config = dict(
    n_layer=9,
    d_model=512,
    n_head=8,
    n_kv_head=2,
    head_dim=64,
    d_mlp=1344,
    vocab_size=32768,
    activation='swiglu',
    norm='rmsnorm',
    norm_place='pre',
    norm_eps=1e-06,
    positions='rope',
    rope_base=10000.0,
    rope_fraction=1.0,
    qk_norm=False,
    attn_scale=0.125,
    bias='none',
    tie_embeddings=True,
    parallel_block=False,
    init='normal',
    init_std_qkv=0.0144,
    init_std_o=0.00339,
    init_std_up=0.0144,
    init_std_down=0.00339,
    optimizer='soap_variant',
    lr=0.004,
    beta1=0.95,
    beta2=0.98,
    weight_decay=0.031,
    lr_head=0.00522,
    grad_clip=1.0,
    warmup_steps=200,
    schedule='wsd',
    decay_fraction=0.595,
    decay_shape='linear',
    final_lr_fraction=0.0,
    batch_tokens=[131072, 262144, 393216],
    seq_len=1024,
    doc_mask=True,
    z_loss=1e-05,
    train_tokens=1401000000,
    steps=5511,
    dataset='wikipedia_en',
)
Each number is 128 + 24 x the weight over its row's rms, rounded and kept within 0 to 255. Layers, rows and columns count from 0. Numbers have three digits each. The size before them is the row's rms in percent of the matrix's.

# q: layer 5 attention query, 512x512, rms 0.14, rows 270-309,334-373,397-436,461-500, columns 64-127
# k: layer 5 attention key, 128x512, rms 0.133, rows 77-116, columns 64-127
q397 063:132173156128127120171090101120108161134124143107142118111100129174114103116117135122123083106127156175129143141128098173123141118142144159134120134125126101154095111158137128133086151147159097
q461 106:124182148148131098134170120131159130150088144143128132141116130131115139205118125098092102081132114127141125086142160103090128144081145160152129166144146106126142153142070088119092116142149146
k77 060:127115098132107126112145131127160162143102164138179189128137082154123125135100156123096155140082068133075108127145151110097104109117131084148116125139122114099121133120091098081164116133148149
q270 120:091085131145187140114108130143132116139108100144080118104099090144117159126138094151065146118109158124119122128099106115142124118101155168129167149119087150111124122135128152116185079124142091
q334 088:129182142140120119095154117118129088145120139124075125125178122123108152155094143134171148134129115134156133127115142100116131106166126172104131132168137158132170164112142133137118114101098132
q398 068:088140099119167118128140092113125074138147110145115150111147125153118165106092069100118141126158102154095142129159142133176128100134132119099110136129106160151097146129112137099110119113146130
q462 112:094144130124143117094135112104130138111120139122144102145173126116099151072146136098136134118129103172116120140096129146068130150148126167144150089113083120153121150136106146184121145159155115
k78 062:132141135146115135101104132140102139125103097105122157098127097139110136135172161127154128135085117152063131094096120144117088111143121137119135099103138131139083137115117108139106117149141119
q271 119:117144114153140115132127160171155129119127129118117133123158155092144184101138151180135149122121117102152111123116110118126108128108147153120136127136144157162116165132168105150120116121178177
q335 087:158129131120144125112165127153132100122109133103123130144123133151117120145145080129130118148118152121106088158143110104133141095100155140095161117140132137166130066071115114074180111128156162
q399 070:134102126128174154118157094153120105137124146165110139146145133113127140132136145117144184161145121092143091134173142129141147123108131138083141118141094094123152123089092085126130105071116139
q463 104:088149132165149165145162168133148155161114128144149113123130146139090112101096139150124157115125141096070152142114113146126141094136145125119134135125131130128162129149104168127119119129116132
k79 070:114099129118111136112107108038103172152097135139114118123109151137126144115117123116144101094109131155087147128120117143148130123098135130087129125117112137142112165113145136120161151118064111
q272 121:136121130112115165136128091153135125131115164146125080109105126145094130163134104112170081101151102138090104108135142132130131118126118128132116141115138148141101153153129153119148108153094156
q336 075:082128142101049164170086133080151162141118148121147167105088140127157123111112142157170136134143142099108135081143093157117122147093126136151111164115115130153111124162138139152120153139116147
q400 075:124104132110055096122101124116125151130164158080130104125114145121136097104134157126111124118099187157129134096121114144122133144145157115141105140130120161144090120128150092158150129101142118
q464 106:133157109084129102134122125132112161128127137129088113114123131125096167167117100127146099124152118158117155166103143130140158122112177144112118126141094148120099147232105113100153108132111112
k80 077:111138137077174073147142164158131148135123150102116128136160100135107157140100124178175123161165112120170140154139095138081146127166120132155127152138101143069133130116095155156117133081164155
q273 117:113128151122121123130126134170120123147053110121118137148120140154161142107142100131105138086100105119111133092072154141145156139141146143150121069100132152165144153119152112112087126115181127
q337 078:154152157156082151132160132091134135109133078102116142148115124123149126087108133118137126119150183105150103115122138161120110119143111141122079135116178126136167106142128139110132145121084143
q401 071:161123125119123186132138124076148103128141062117088160115128082139158096128105118148154153111132123107153122125117159112154112141150108106097101154124165123128171134124126157105123118140087095
q465 107:114107123134166135156158145142106074145102123148173118156127204154142074106112155098105151104088067138126136079148142123121112157175129115107109099176127100175164121112151100142122132132130093
k81 073:166122111140129115134094088127103091142174144097128113158147147115081141102147137096115131165137139114114119098115123135120153167186126122164135149101143130140102124138188129141100105111117155
q274 111:178124131148120206141134124141119132113153133152114110128106097123139079121193110086173108115122095130140107090091143129137123127131129147156165125102083104076156101151157166105126139106141131
q338 081:098075129162130137167131138116150195098167177144187133113097132108135113145121119149105102117094193113105146116081113141131118150107122092130139115120119151117081118132125139140163156153128103
q402 080:135115122154110153125125133151135178076118198111155125088100144134134087151155161133099119113093168158126124103128110145110130129100120165158154123122140118123105095133116104134150127127151120
q466 106:128145125086138096131120124142105153116138127169126136131133127112156065153163162114101130121102101155151119131126135125150147076143122073148147107122116133112163068135156121117069132122136127
k82 068:139103121138117096127093095060132155156122069160161119139116149099124158163143156082176140141153158128115133165099154177127110080093148145137136124117110183099132163089174131152135078125120162
q275 120:155117108134160111164151104148109173135125156118122153134095162137098136133134157121145063137147153162094123164115194096127126147124153131110121119107116149127104117151137066153144138110176157
q339 079:150155111090128160174083142088100137126163168129113140102109090104142107076130129133090193125139154148109123113128073153106120143131151116151078119127153138094128138164155149162170149144116130
q403 068:157146100149093218175093139099116148132159178094132122097087101109135124109093121125139144097148150115121133132151136127148114148155148110105077159088154150135105159168146130153112110189112107
q467 105:158157112097141117168134130093126125094136131128140114128120135165094103119147125171107068087112106115128163106164146150097135159124168148139139117140117143118138140126145161129133160112105188
k83 067:106150151122120141079125139126118151135103150123118170124154129133105125130160153093116049135108130141073155134111116104158080090088139179127138105117137096171122139109098143101109132137155161
q276 113:108103107151120155127074149175129154120119128132118143128117124141160141134124083126133099106140120102158137099114152128131120157142135078154138110142137106113118155170132104134160123103107165
q340 082:165084133119107151137116126146144120123154162113133098126106108137154092109132144091155091140155122099140107101145099167150123128089107143152153148128172149139118172156125140125129106173085172
q404 075:174102146128086164135128166103116139127129152110119104101111140137122123133163117156138145108117168105132125093159101153145117142076113131157101183095176122130111114174118135124141120129082173
q468 115:119125103178135116112106133157124125123092179119142129134129157116086152139120173080144104111142109097144088126121139118131105080134129132119153177152114137138120132141119122115121142153124149
k84 076:088130129143134073103159125133147182107142103139123135146136180142157144133134166165159148134084155120148100129102149136125142157130178145107161131110131133135117090116074088106143083098149122
q277 110:145108142113131098114123147103111150133092122135136147155120144129097175129131148053130124124139105167119136124148091116164125126150143129129167107116109101132125143125111120119172134109147115
q341 092:113167106102123173148129103107148140168128093141140111134142095118108152146100155144135118107131149146117132163156139179144116105150130122129125130115128143151140124133116140103092139150129109
q405 082:132155122083146108158120136100129083173086100147142121180132106094129146167085081135137128125162125119114163160130143185156142109149191081135116164131139147117151134138109142082123150139115079
q469 120:120095132124150117101116156126114116155107125129105113128116151093120131137108183060136118145153145138062146143126087115155130089113141136102102136177144153150124143083131129130112130087169144
k85 084:148135130174093132076129117128106173088107099148136088106139138139148113117155163113140139154097106117083144135110139090145089092132067113147106108129126122162107173127116128132131133171152150
q278 126:140055077148069082125137075111123123111115148172140081152149116138147106116114133115144128111136095135102123157114153106132173118116138126107132122123118120119078142147066138145173126089130181
q342 087:156071128113081141151104117130161137107162178145137103121081095112127088097146128139129148105110148132113117113156098142115116144087126134153111141123132084120122090115100113150163129150142129
q406 063:140091116129067153119121117107153138078129209144125093135087131115137101149101128134118138125114156087147116122140118139122140143102139136181101170142147123151111122091118132143159113159119123
q470 120:154111097143094141120196067151140148155095172148140110107134114129083159160152131134167096124118098102090120124132167098135167068113133085108137122156161149083106182147098147141126142120074156
k86 071:088103092136143120156137066105122109107124108120131172124104132177104118156100109091113136145121158148090116148111105121170155132131137146102140130142092179090121130105149154160135109084122120
q279 112:122112126151117120132126093127125116140153141134094098084148140161112075168131113109108136082086133105129131112144144132088149110104126147123081165112160163142145116172100133117127127136138103
q343 087:184143113115129127126109126131139125149112082161106094107151119152146147117080153107158147083164144142125133089132152107094150114184151118099086129141132144116171097163142164102120143132114097
q407 065:132158117110150129165089150137113141135148103150144108118120092134141126104110121134169111139170119121168127115135134122066130135161106097093080150155136129117161157155170156111132134176096128
q471 101:112096119143124103151155128139152142102127139141116136102130105139122094145113122137108128092097130146154126137187121135098168141137121149125072133079166092125145171145086133131110121171110098
k87 076:108095115146152135142151136097128122106147118117128179141069139153097121125142137162097151132109155168096140152127115107123127155125103129131120078107101092133132133102131129106073143141141123
q280 116:113178115082162146172127165117160135183168131109133130082120122121128101120142133119135100136144117072068128128109067154126110137106147102128160131123119167099138145116170089138123098164165150
q344 089:145142096115148100137063109110089119106112108150126133128111109124173133139125153146087155123122118113127149143097149114120126122157149130164120158141146151155105158137141122159116135175105130
q408 069:101142148119165116112093130139119168153120129146143141111144112150132112139101143128109134091109095148130128130089128127112124149078153104096144125101132134098137128138168126129122143125126105
q472 112:121121089105124217129129128158149079138162126113146146136144101134106114114117121088119152165123085140137141159150139144116166143147107111138133121112131156080099123102154131163110149153117176
k88 090:099112118124105165126133119122136133129126184099125096143114141128094091087113127094117096139105096100098145135127132100134166081136161153147120132144097094112135122146109168121148127136146132
q281 121:183111131120155122115101109135120100148123162131168120155104128156183143129163124191134120131132114137104143102129110124109131093130101144130116054141101123140173150153131122131131156144160130
q345 094:151161154142099090096121103127142127160119123121091144121117109146144152157136137123136126142132095113109121091101127155089128101143106124142155132166139133164142104108152175132103114110154128
q409 074:152136141113131103126133149147098148169105084143119136135112170096149125122146124170097102130123112158088140115132109132134112119114109101144139151089096147161114145104131122167145120119137141
q473 121:134089127147118132153100113174083125134114101133140089157119105120107152119128081120147150120135068122109120141172144109141164150116094139108138115114135136126123140162154159152129183130092101
k89 085:126145152115158122140094127107132106118144152115148105107154120148188160119137083114148083147114155103173124118087088139116142166107127189113143104138192186129145112131141119147129109155124099
q282 110:153126154130149105111144105105102090160090086136132118143120133162133118120116145143127121116128080125174169132064118118118162144085168133169149124143100107130122136153138189139050161104119124
q346 090:139139157153148126120122098090117116141135125105113142141179113133155124141126102124159154153135101128118125157134110108172131085108129156128166085127105150134105195137110136089099156132125151
q410 079:164159118163148095128118102126118105169107089119126128096142131115122129137112145126155133107154091152079136180150149122142119144155137104104119130109137125114148164156104117082103151066176129
q474 115:118116123128140066143138142160099128149177103154120105142129137094107126125116143147105118138092114153090176123103135116132124102139161109111144162142093103113139111129120163155128135143145115
k90 087:091098112079090159139145129165130136133121142162157122118137095165107109100086144156107114113119098120131136134135134112136133107144115083145130143114113134163094128142140150116143157093124168
q283 112:184108131172106126137138060126132146112150126150106126126126158121128114135136112144146130173102144144157150098104108115130114126106097105158124129139102114109137144117127130110149099171129148
q347 091:122123156158146087113150119089154113140148186132108130138096126103184096138134134100114137117067102087096117057119107166141128115120152131160154119159113130121145118141115090141130098152183124
q411 090:119095128188088134086156131088130086086115198112115114088084145096121127149150145139116156127082102103152088105114135136166119143078105147186150083104099128150111130080117097125093090120156112
q475 107:174153152131131109157150134143124149112075117140141135115120114141138089156125136173178096167128135104122146120143155099159149108109101133113158139131136110107155120140139088136154154141159137
k91 080:168123123124130177146119106103156156140112115120130134147138144158123098099116107126114100151126101175068120126143115151095124104135162115137144146133147083135105139102113146110162160132099137
q284 110:076068135115172086131092130100105140117138137123152089117135116091153082105113097045107158104147112098130117143120086115138147106153130073104125137112122139121099135141122133092125167119089171
q348 090:096139147075152118143175111082108126114121083125162127170149135121120172144141111133130189126112109112142116118121165131177121115126136144089136101116123142119158150155129069132145099140138118
q412 076:119094156111158130091153126116129090105157076107094128137144134126110142117130097100164139120135099097132109157179138115132145141135137139145144079116117155133187140099134123089077131086124086
q476 108:137133146144153160141094090136108127137136112122112145108151116098101166119153102118146148137211140146115115135118135091197081116137146163134132106107112123106131059106161100151119124126133128
k92 083:166141145148133091129113085102127120122131114132121123111093127122103125172133112109145126128138173117161107115101123084122119123127129125180145147134112096107155115155157139090161091139128116
q285 115:176103132172112073114158115091104130133147131152117136131115115118111117134110146143149138126101141134114161153126100099145129105114148111178152153166112141145139111099127082132115162098138170
q349 096:094096159126171128115168155147143120118165115143149087086110151109115122120147131153128137088105123117147115098126136153133095142078128128123113171127144131111132134123122085167184127169200129
q413 085:103095160117136155118195126144172138103146148134164145152130144125137099133148133111108139118083166133167082106157125142140131106063114185147169119148162128119121103090118113137189116144100137
q477 116:178130148105102202093103101097131154127113134133093105094131098141132125134158126159105126148115172102122112126113086095175120086136078089175116123149136141117146134143109135106124129109115140
k93 086:085135139116134122142142115117115124087106102153126131116140103180133134160140109106151113122116123111138100121165102168139102160068066133095126143130138142120150135120191118114128094128102111
q286 118:122162130101112146164131143118115149157108075109121146128116161131148136128139157121134156138120084112160166141114090119136132096126131111165141174138144103097138114084163114151091121101093111
q350 104:092167147124136108108152136133082138154136151127103144106147162101135140152150129113127157116067082106127136163113136126113084153098188109148150151157108125122144168093173106125095149142153155
q414 085:112146158089151087128142130128112139135137143122098131100127141129138151152124150091127142114116101127127135145157136153174096134128152133116141091142119103125141160092130150125106125151117128
q478 108:100179140109163106103130100132106130131115162122118147132096115127103123162109130079103141132128127151088110132085166150113108102101089114142106152106090138166149117138175153138138166158091164
k94 088:167102125134085073124131162148124139132125131146176130179138070107163171166126110119090137143147147110139111163108123137135139112144167127186134131131117137106174106118102118130121123108133163
q287 109:111134127128094157149154116162122115093185118106129126114138069128084128084127136148121112150145148145129133122198116109142151121116120173174106103151123125138149140105123130148145092156139106
q351 103:157124086145120158154133127130165117161084112144140121133124099111168088115105128084122158104111124155147105148147108128100136123136117133132115105150145136134112108144103082155104142120130113
q415 084:109116108121135146130139115077142089123121130115094133091100138099096139133104123111118133136094120139131148119108156156147133111165119142117126128123135132131083155115123124124132131137168150
q479 110:128161153108132138099143078144112109112167125123137164143133108132128162091136152142161155118083082125129129117170098099120129109119095127154130090103089169153090153089142109128152136154121114
k95 091:111073114102147149165131104137142145126104151154115099146092123131153096145098087140203135150137136149136130118174105136140106133100156114161113098113154135101119154070132141108142111127160134
q288 109:116073143108112139103127151085136115116126173110146110128097172133099141140119105108081072061134116098140113116123106119144127129149185159082129136130147110168108139153148172145129168135097145
q352 113:169126116098120126115104152130122125130095102108125090125166157110120168115120157112159167145169106140116117101149144098124124130159140106092139162168099107152166104105183151119120089137113126
q416 097:149110094112181130130134134159164135137145117101087119122123116079117132104092148157144145154159107182108076140133121103110164137196150094079124164121163137131129119078152154096096112086128116
q480 104:149146119131134111149162112137130164101097163131097138141157145123136115121088105118183151121129114150121115097133169112116136096119162152118119146138110125124110155160144122122142182119067115
k96 092:090140142139119178137142087120115147136121154145107132105135143109145107125132117142106140117132146128088116119105144190132107145120116154108142138131134127117098130096183088135108146153143104
q289 098:151093152172129111162136135141122170125156081094129090167157130106118139093128146118124172141169136143113089113144165114102152161151121108125121146130140087097141124108123081101119139170142132
q353 096:137097144189116088135123112169171125099144092109167108186141085191124092149119142176149116111132088139160155137121204142123117117152162110092141121150133084144134150120120143114123124153150125
q417 087:129124117127167091120133107123145113087154124129119115150162099138083102114140128114110112178132056135173151114131172149132144114177130116081109099154138147134112139119107135115128129149179118
q481 101:120136134118125160127100131080131171135088140140134111143125095119122114074162131177123167132131133106127140143153093173102175127123106124103084084134151129141109124155144110157104156140177156
k97 100:090112119120138122127148132141113110156129148143132153137118114115124105119097123138101108128155114142157091095102181149141147108180097118096124179150142160128111122121172126168115138090123135
q290 106:096142154132135136164147097166132137140128111148139113110120127155135154149115135126132118097104135115113107122111136132149114072075118124185096104139136099147161170153111135143124153157124145
q354 109:129154123140173113146091110104117189083090154125115125139142140138111109120105181134101143093119149146132108122084121100156134102125201115105154161156130142122129145121161135139131097134132146
q418 101:088135118142178138136126112117122136116092183168120135117119151143119121150122103173096127138141108124130136139123116114122132131108197118116135134163137115160086114112156141108099107093133146
q482 103:103104158132108073159136135130130146146116112168165140162130122171130127122139091145138141156096111122166133140127122139086171129169146144086084137127150087113083122091166151134144152153095124
k98 100:116171139125117146123134132162115187158099138157103121117160091107151129114127099147132149135131124122134126097063149171156115137124120143141119101130121165073142110120126120163099162138119157
q291 100:118105112129144121107092120144142123155150141132147166120082129174132149163117150113146124113112133136133105131096107143153106124144179135134163150094134149131100132151104092116150139147116127
q355 114:142149117108160125101082118131129113132120074119096148120157160128094113160141153172120114106126142117122123144129140097142170094161128123096137134076155164108117129146143114182106098155136129
q419 109:111099131086152163097068156110145078121119151097114140127124145126096123133151156128165083140111104112104158152119137085133122133187150124125133109103120121152109129127166099113125124104126102
q483 108:097147144120158110126081108161123112121132107093148147184152146091101184136119144126086112122141158136138143152185160138135094142172111128168100108154104083110149129190117128103100110147088124
k99 101:089124143109151069151125116167124122170146094108149133106170128141147153141111129133095111121129164106165142138121179120130145109143172108131144125094125139142119164127113117121088147132099146
q292 093:085122095120106135143168115134149148138131128139138081165149125114147134105123139113113131149149127129137106119136125100117135120130123141110121156090110124139146102122139127116117118129119121
q356 112:153154112124148102110149145149140146129094185133132094151136109162115067153153163174116132142147131143104111095132107117110131132112164120115158111162144107104125112118101150096098110107137119
q420 111:136137111136127112144159129107159166119123138139133112143123130143101123137121113139078090152158145139149108159152092131138117145110155124122154145119124111110122095104103100083126126113119098
q484 095:126138115150150102110118138155114140130121123136094087114116142123145163116157135119128143141158120123131135115151098117173131106149146196101111121127162109099140172109113119114066106145152121
k100 114:149162109147128106165144135087089136148143098101123135138149141142101137133136179101139151133127097128134120129138107093144139111120118130142098152130087130124115036107181141113096100120127138
q293 097:074132101083120160122108109129135147150138111082136148131124153178146096142118130129150150168132148103119118055124141123149144151152163099105138133152148143088108180103105100166122142087055128
q357 119:119121102143114168117144136158162150086126085147158133151159116174119137130141119144185144194140109124168140149139104126126167112158092139066120117153135124113104121088120119133124138111112139
q421 112:097065130116157155095138117129171135117128128157137116119097120134123162085138119149172108175148105111125141117132066150150109134163131129100135110107160097141104164100131146132119115149130136
q485 101:133165152098119159116123144108156134107137157097138127154119131137138088105136118151083104110162157152134130073142110154106135143116081157134135112079133143104129094149089159113142153124139102
k101 103:134140125135178170147098101138130159098153097067114104166166141100100109086131124126136106145173135145159112152183107094105128169153109107150135132110161133115131128143166175112147128141129079
q294 094:103151151132154140126124143136155121113092132156135173115131148108109132126095138133114108161109142127161138154151118144136102110112150129135090152067130104103152170152135123154148135150109116
q358 105:148153115131155161135101133114123102124135124091135088109141154152104107121083157114119170144138136120155136144105153093156073137132140136143130133140123111111144142126158133136130163106122099
q422 111:147154108150113155172122116144128106102106104149135149133150136160116125140107121117122127129152146144144132170136169086145090149140119116178114111119069119094125099147128131145108157134130092
q486 095:138157128136149086130116111129112140131130114119144161125170149152103137097097171115107138147143120153136131166164101148199096167109146155164112153168104141138148137103119126144141095112180113
k102 117:170164145133100170104127112125160113086145133127129153136176126139130105125172117148130148130110162089175091106115133143118149119127140127161131107125128134158131127136128144116161131089101099
q295 100:105128126105127172123105148124118116123152125149142138120149095140145098156143151127147117153127121095109119147129134119129115112108142155139163119113114118122100127139107102158161123122134135
q359 121:089106144136129111149119129146109116192135082125139125111098111099144126134140099111101113083133126122126135167159113127142128117126095111119143116106160164146149139151101106096158129181139144
q423 115:108068147143136107132151160099134143156106107128127161116093119149152154162142083105132147100122103142141148180121114139177139141083125135116166114094135102129126121120115103116091158146136153
q487 102:121140151117114123129111144075188084113155118144163087102114107109160090137120109096124136141121122095169124160116132115144099070161134136173118150139119115099159116107166148152158131141153139
k103 104:120126144183086115150148114122151123138072103155121121129127107130151126148118117112110140114127163114153084159119202145080117137159127136126134159103128184089089104126129130176135143116127088
q296 092:133141115109122092140163080153121119121086116129137101118095090122158083098122125167168146164119156092147162167108169107109119086100148136164125097125123114153116164100130149145117102123100109
q360 113:129121097096146113133133105110097131183116169142115134120124164102101107088129120164174121114133115121121135141105065116104153177113172135139125098128138129117080143149119157132087142126125134
q424 130:113123093125144142137162084109112139174115151186111107087123156111121126114115146141192142113128130125137137143131099109098146156104159138155104093114124165113067140150134159105103122110119129
q488 101:159120114090112112119111109113098155151181067136137108144128129118091136109106173149140121115117148118152141109157129076145120090115127110122168110115167117135120143105093171132106139096150096
k104 115:160132088141115147098110128108110122153117139123121147125102126105104167141081201134128132118151163138148148130108087075183142130141146176101128103130105145106083094140127128145108144097150108
q297 092:096131138122128097153152122158146118118100122146108120115118150132145127122120119123151138135120113112148148117046110165088127108105148145124116124140136104112104105149121128173080141106135129
q361 102:098107136162102124202166116145146114094077127102106121073138190145119119115157109133186198161112099122120120093099146122121138115127083134155128137131102094131092089106180116111108111157130120
q425 121:114123146121130093145149180140157144122106138143092185134121161147142083129135068130147162149095097117127108114111159138115146124132088103087122150115100135116134124133175139129116121156145107
q489 092:105135126126184096117133128106165103081116091155147116126123144120203099113101132098114093171128124129156130117109104151118159102131131121153125194141097126117115106139127194134099101099128116
k105 112:153127067143133093151143165082133133186100066122140162141145132129128179157113141093134167141149095164161118117131126105090154167116155137117103153086110134082109093134164131132140101128155135
q298 093:154105086143112109093137146121135113135139165157113139175072094136145149148152066134160087118124159117154114156115132093146159141094127121098139136136125103151102120140145123149157141136137088
q362 109:106073131105122173116149111117121097053135122108120158147118120125158131147118136122101092142121122147089136173147144087118136066122103056109128108098150123100119154110149157113149146167082099
q426 136:116114118105125147137141117095115146067128163139166152136148126118160116111083125120135090137118144122072111184138160144133133110111126069138140137119113119124144126103125115141145147146104112
q490 097:143101150116107132154146126154136160125133137138159084150117144171062131153130127104142159103109131100138119143124172070196139160127091089156102176130131104164124160121113144140157115140149105
k106 119:138087112096166130109087128137112128147168115159136143140152112109148142092080143113172159132125136099081106132105155113139129124094103115164134133130141133104138068094134137081162121150100124
q299 090:107142170129135110119126148108165088132153099079127098116101153136132130155093124145100098141123120142106160154103109078104108109155089095139141154094094153149159124183148144116125131133135105
q363 121:131107150164152163134120129100133130142076194123137133115137167135102100161153114115064076112142092118125120135144116104114113130156189130099139132144057138143145154138140161137120127078100101
q427 136:137133141145138117155144110105134112126117162135149118099122123128107108206173097108086098135151101117137148147139151128132106119111154135090123157122081139124105147159120168147102135109129128
q491 098:150116116127128105129154147144137142095101128144128134104145143135145158155155147140135151106141112107158091137105103094121122111123100166142117141109142130120103109116138120096113137114174100
k107 117:135119157103136150162109105089126100087136186148112129121119143160109124157172133106087121093166099127111137125157141129171144120137125143099136106135122143091130151153103126106155114098141108
q300 085:168126137109151126179098096145102101131135103114109105130141112128140087139127098114147135084151096076119129144106179177094176172114076106098110129169152140124131136105095041116126117134083154
q364 100:152136145125151159153139143146161134121078091113123158094161119180120161104117154130141163084146104150150120081161178177140143136131120119134133148124086129147133134146104097134119133140168146
q428 133:135148160099182111154113141150127107109130120092155135070144094162109134105125117088149143089130072096121108108124144139148128135138102160126136144150098123127149151127119130157134122150153154
q492 097:132122143134122142126110108096102197109098121092133077063086095122132106109126120130130131123148140138134107151100168120130161138110098105142123112145088086128122143119152138128184127138130109
k108 127:072131154080144071143135131154092150128107139103080158073163107112110139116112187124135123096134091112153099093178080106148112129093174139142084133167084156149108107142134123112106130143146116
q301 094:138125133122149110125166124128174129117130150161123084142141144143140107127130098138103096118105081101115137115138151146139116160113148119069177112159149143119077103100115146121146124105136103
q365 118:106136166152110159148101110143146101156152134123122117129099126152118137099135104088149126133153107127130156094100109100094128165126099109087113094115113140091105133098132112124113142076126141
q429 138:135134135140143148137090116119188115160155098125145061107107120168116142121146083090117139146097125128145164122147092100101129113124114085094151083128168109097147149106092139147091159084138157
q493 086:129085122153175159138147150116138117116154149155149114148160145177141101096129083107116136104129117152151130121096133098062102155118133129116124114177112133087115129119136128135114144118113083
k109 116:102133163147139153152144117191150167137121114135155091128139110168109146128134072112129147126095123128130134131120138141107104099155150129120127079154160104120105121097146143131076146106141184
q302 088:147138116141108143096159127114118161144118162140129142134111097126156122154096067112114120130121145104154095133113101154088155103144099085131117142135107106129162149135171145136163144115130179
q366 109:125164123133142070200146089138150141161078131125150106150120141155144117134107124087146135118136147119124100067107157112126136137149120105171124148108112128152128127169147124143136130100132158
q430 127:126158128142150153163120099143146144155135142138172121142107147130129124107119112114103154131129132073117078101127138118113095125106122098165104144112098143197123148143111112132142155116109212
q494 095:143159126166134142118134152112137167115113162124159130140123094125133136119135134153117151137148147115143106077184136176114111104157126135107139135117132126154151134105189102138104116145116164
k110 115:134084112133153155123112129176147132152104122087139107115123133152112143159099084156102141095104149132162150105110147143126118106116116133145126140097142099130148134148118130152136116119117154
q303 076:179128131114100116142147105144158157135114146158097125143135119121131089110118082135135142165084113126135096109142126155136159107131158109115137137128106118104149112168119153172141128086112128
q367 110:128123173148115150138184088118176156105109129137142125095100147154144086098155143111160155165098131125103084108127150117121100134141116094164126107101086140154123125139132110104170133113095143
q431 116:153129138131111140159120105084167169112117118159144117124059126122159102103167135089148168153112163149128078111127103147128140116146124072133124059094076127167132142156121128108175153087118127
q495 091:125086124099129136120085147154159171138149090115127172148133122138147113090125125165154112127110152160116111124113122135141116130136116122136171121124108140187116100138130131142167136122111112
k111 121:146175139147130105148097123156177119097134100115154128093139150121129123118197125114125145128128185148107111111086157104134127123135128108131112076108120141160088161177107117152104144128127120
q304 095:137114156088150112137120098154146102141121129107126104120141144131143091109124170134109138159128075141140140077119159170122095117130109114163135111130132120093149170172109133112124115110151127
q368 119:114150116112163114146166111165116078128152150128094161148149146118149090100139109158121135131145110144117107098118126144095143136124158115152112109175127155132159135151130122131110124127140104
q432 148:095130147114142118157159109148107091149143161149095141116103152107143130095141124159127117139119134136130119121126116143095140168097157119156117140171123161122139154163128131111125171130138106
q496 091:134093130132116119108121156112103125157128135124090143150144149105142144119127139056140142145127129115119119127133168120142116114128132089153123129120147121082105174124092147125146144140129110
k112 128:114117148139117133133134099128076130144156183115075069124108150098158140087092123142161123141125125147146111113115149166115113164104165183132128097165151158080145121182141137138121151161145131
q305 090:116127128105165147109176125160128119107118103091138167119115121111120135133090126123102057117115115112106087132140133114096119107111114066111158108145145143161094137172130153183169128128126149
q369 107:125185159128146161134152160116141132082095101090122142110114144148110118141110141127140105132087103082091130148146156106125138107163147101101107122129124122098168139116109157153176127133069156
q433 144:148150139132125153111139168091175147115122107150130150123164142181097117140120133148145143150116132086094118133164121076068158114148128091111129144120134113118116116113159148118138157133078125
q497 087:147109151129162161126142150069167118115142126118150081119171128153116145125135158099111133110132098102112116149089094103131139099178119103109148162146130146157130105162124131117142126122156141
k113 121:156157128116128150112132170088111157119168105154142143151133156145116129130119096125155097142130148094185102118129083122069186102138096117134128109121137111148126097117133162119186149086093122
q306 089:153132115149103112152133129100173128113160167154116123131071170139143129133151127108127112143139129174178123103139108117117126107110133136138173125116110138112121137133134126125125132091098140
q370 118:126096103098104128107086069112136105137147119153117118152084133143101124119139123108115150120139121164149134141144084152122141152143143129141117117138107144127160136107111134140130118129141134
q434 143:162136096119131155127098098141139120140151105145114130162118121141090107119144133144110176137131107173125136150118078164130119130161136130153130102134121116126140126112117109089122152113125105
q498 091:103113126116110158162107150152120106096128130100158093116163112168135127166131163092143104144075140122108145144119106118121137105142134136148139109140113130139110144141183149088155112123133107
k114 127:179158118132114145121114124130136135194115131136114132160123133135122135106141140164126110116119114134133120138124131138106102111154096163180105102134115082139090162114094111091078166117132101
q307 084:102140102137144126159139134151151112139128124138135156102138121142134149046092141147109120127074116170151134106152142143128129108105152103126157124111163062114125141154149201141137115115120105
q371 113:097128130142121138105136126089125140148127141077116165122110101123134130082140044121155141159114138117170142188177140144135165151119157146150107138122147092120131132116147143139136113144142118
q435 130:096146114139145162105135103081195180137139163087117130117137127123139129069145108112121132151090156142126118125144112113104166107127169111135161110168134127141130144136153178141106104097099114
q499 093:122122142111139116144132165121133152141153139125099137090126131086121162154074163131087111127109168131070159117159101127176147109112115136103086115102101110099122103137127099144112112137127116
k115 113:135154126093139149104167122117146136156118119121139133096143119114102104103166122109126105115144138130120127087089112142122180140159117178139110143143114153146164109161101150099139153123116083
q308 088:096173133154106129147134133112168123149100150126129113125162110171138127104141153122132176152111160126137135143088143132122094133113118135165115129075122120150067151082148144096135115109134103
q372 111:062139117149120139092126146156149094125146153146152149140147114108107120100146100117163110135148104152137142164146156129092103121146090149112094108117121125116112152120114113120114147103131113
q436 144:053108128149121138092139120096146098109142146125150125115143126132111165083120110099170119153128103129140150172078148159109093123150117139099107088100110123104131128097107104137132150141112124
q500 088:130151131169132138106144138117127112115065141123061133123090120141134152136149150152078108133117151136100140119153116121108096100137123133114104091074144129102184136141100099136090129164131115
k116 118:085125109130160156124110090134181141074114133132160079126147146124118156093121100137127134107090111133116123121073090169138108117131167109066147118108135128104209143125126102138136162158101106
q309 082:142153119095088131100172107107136135135164141109107131157121161122153140098142137102115164109151138123098136099103115137169138124070122135112088108124094141102150107103126088139108127089158129
q373 098:143133123090115147115145169172127112144175168130162114074160111147120149094167102181139131124114137136148149127116074129122106146091139141100103111103117073142141129114102127135133134116168132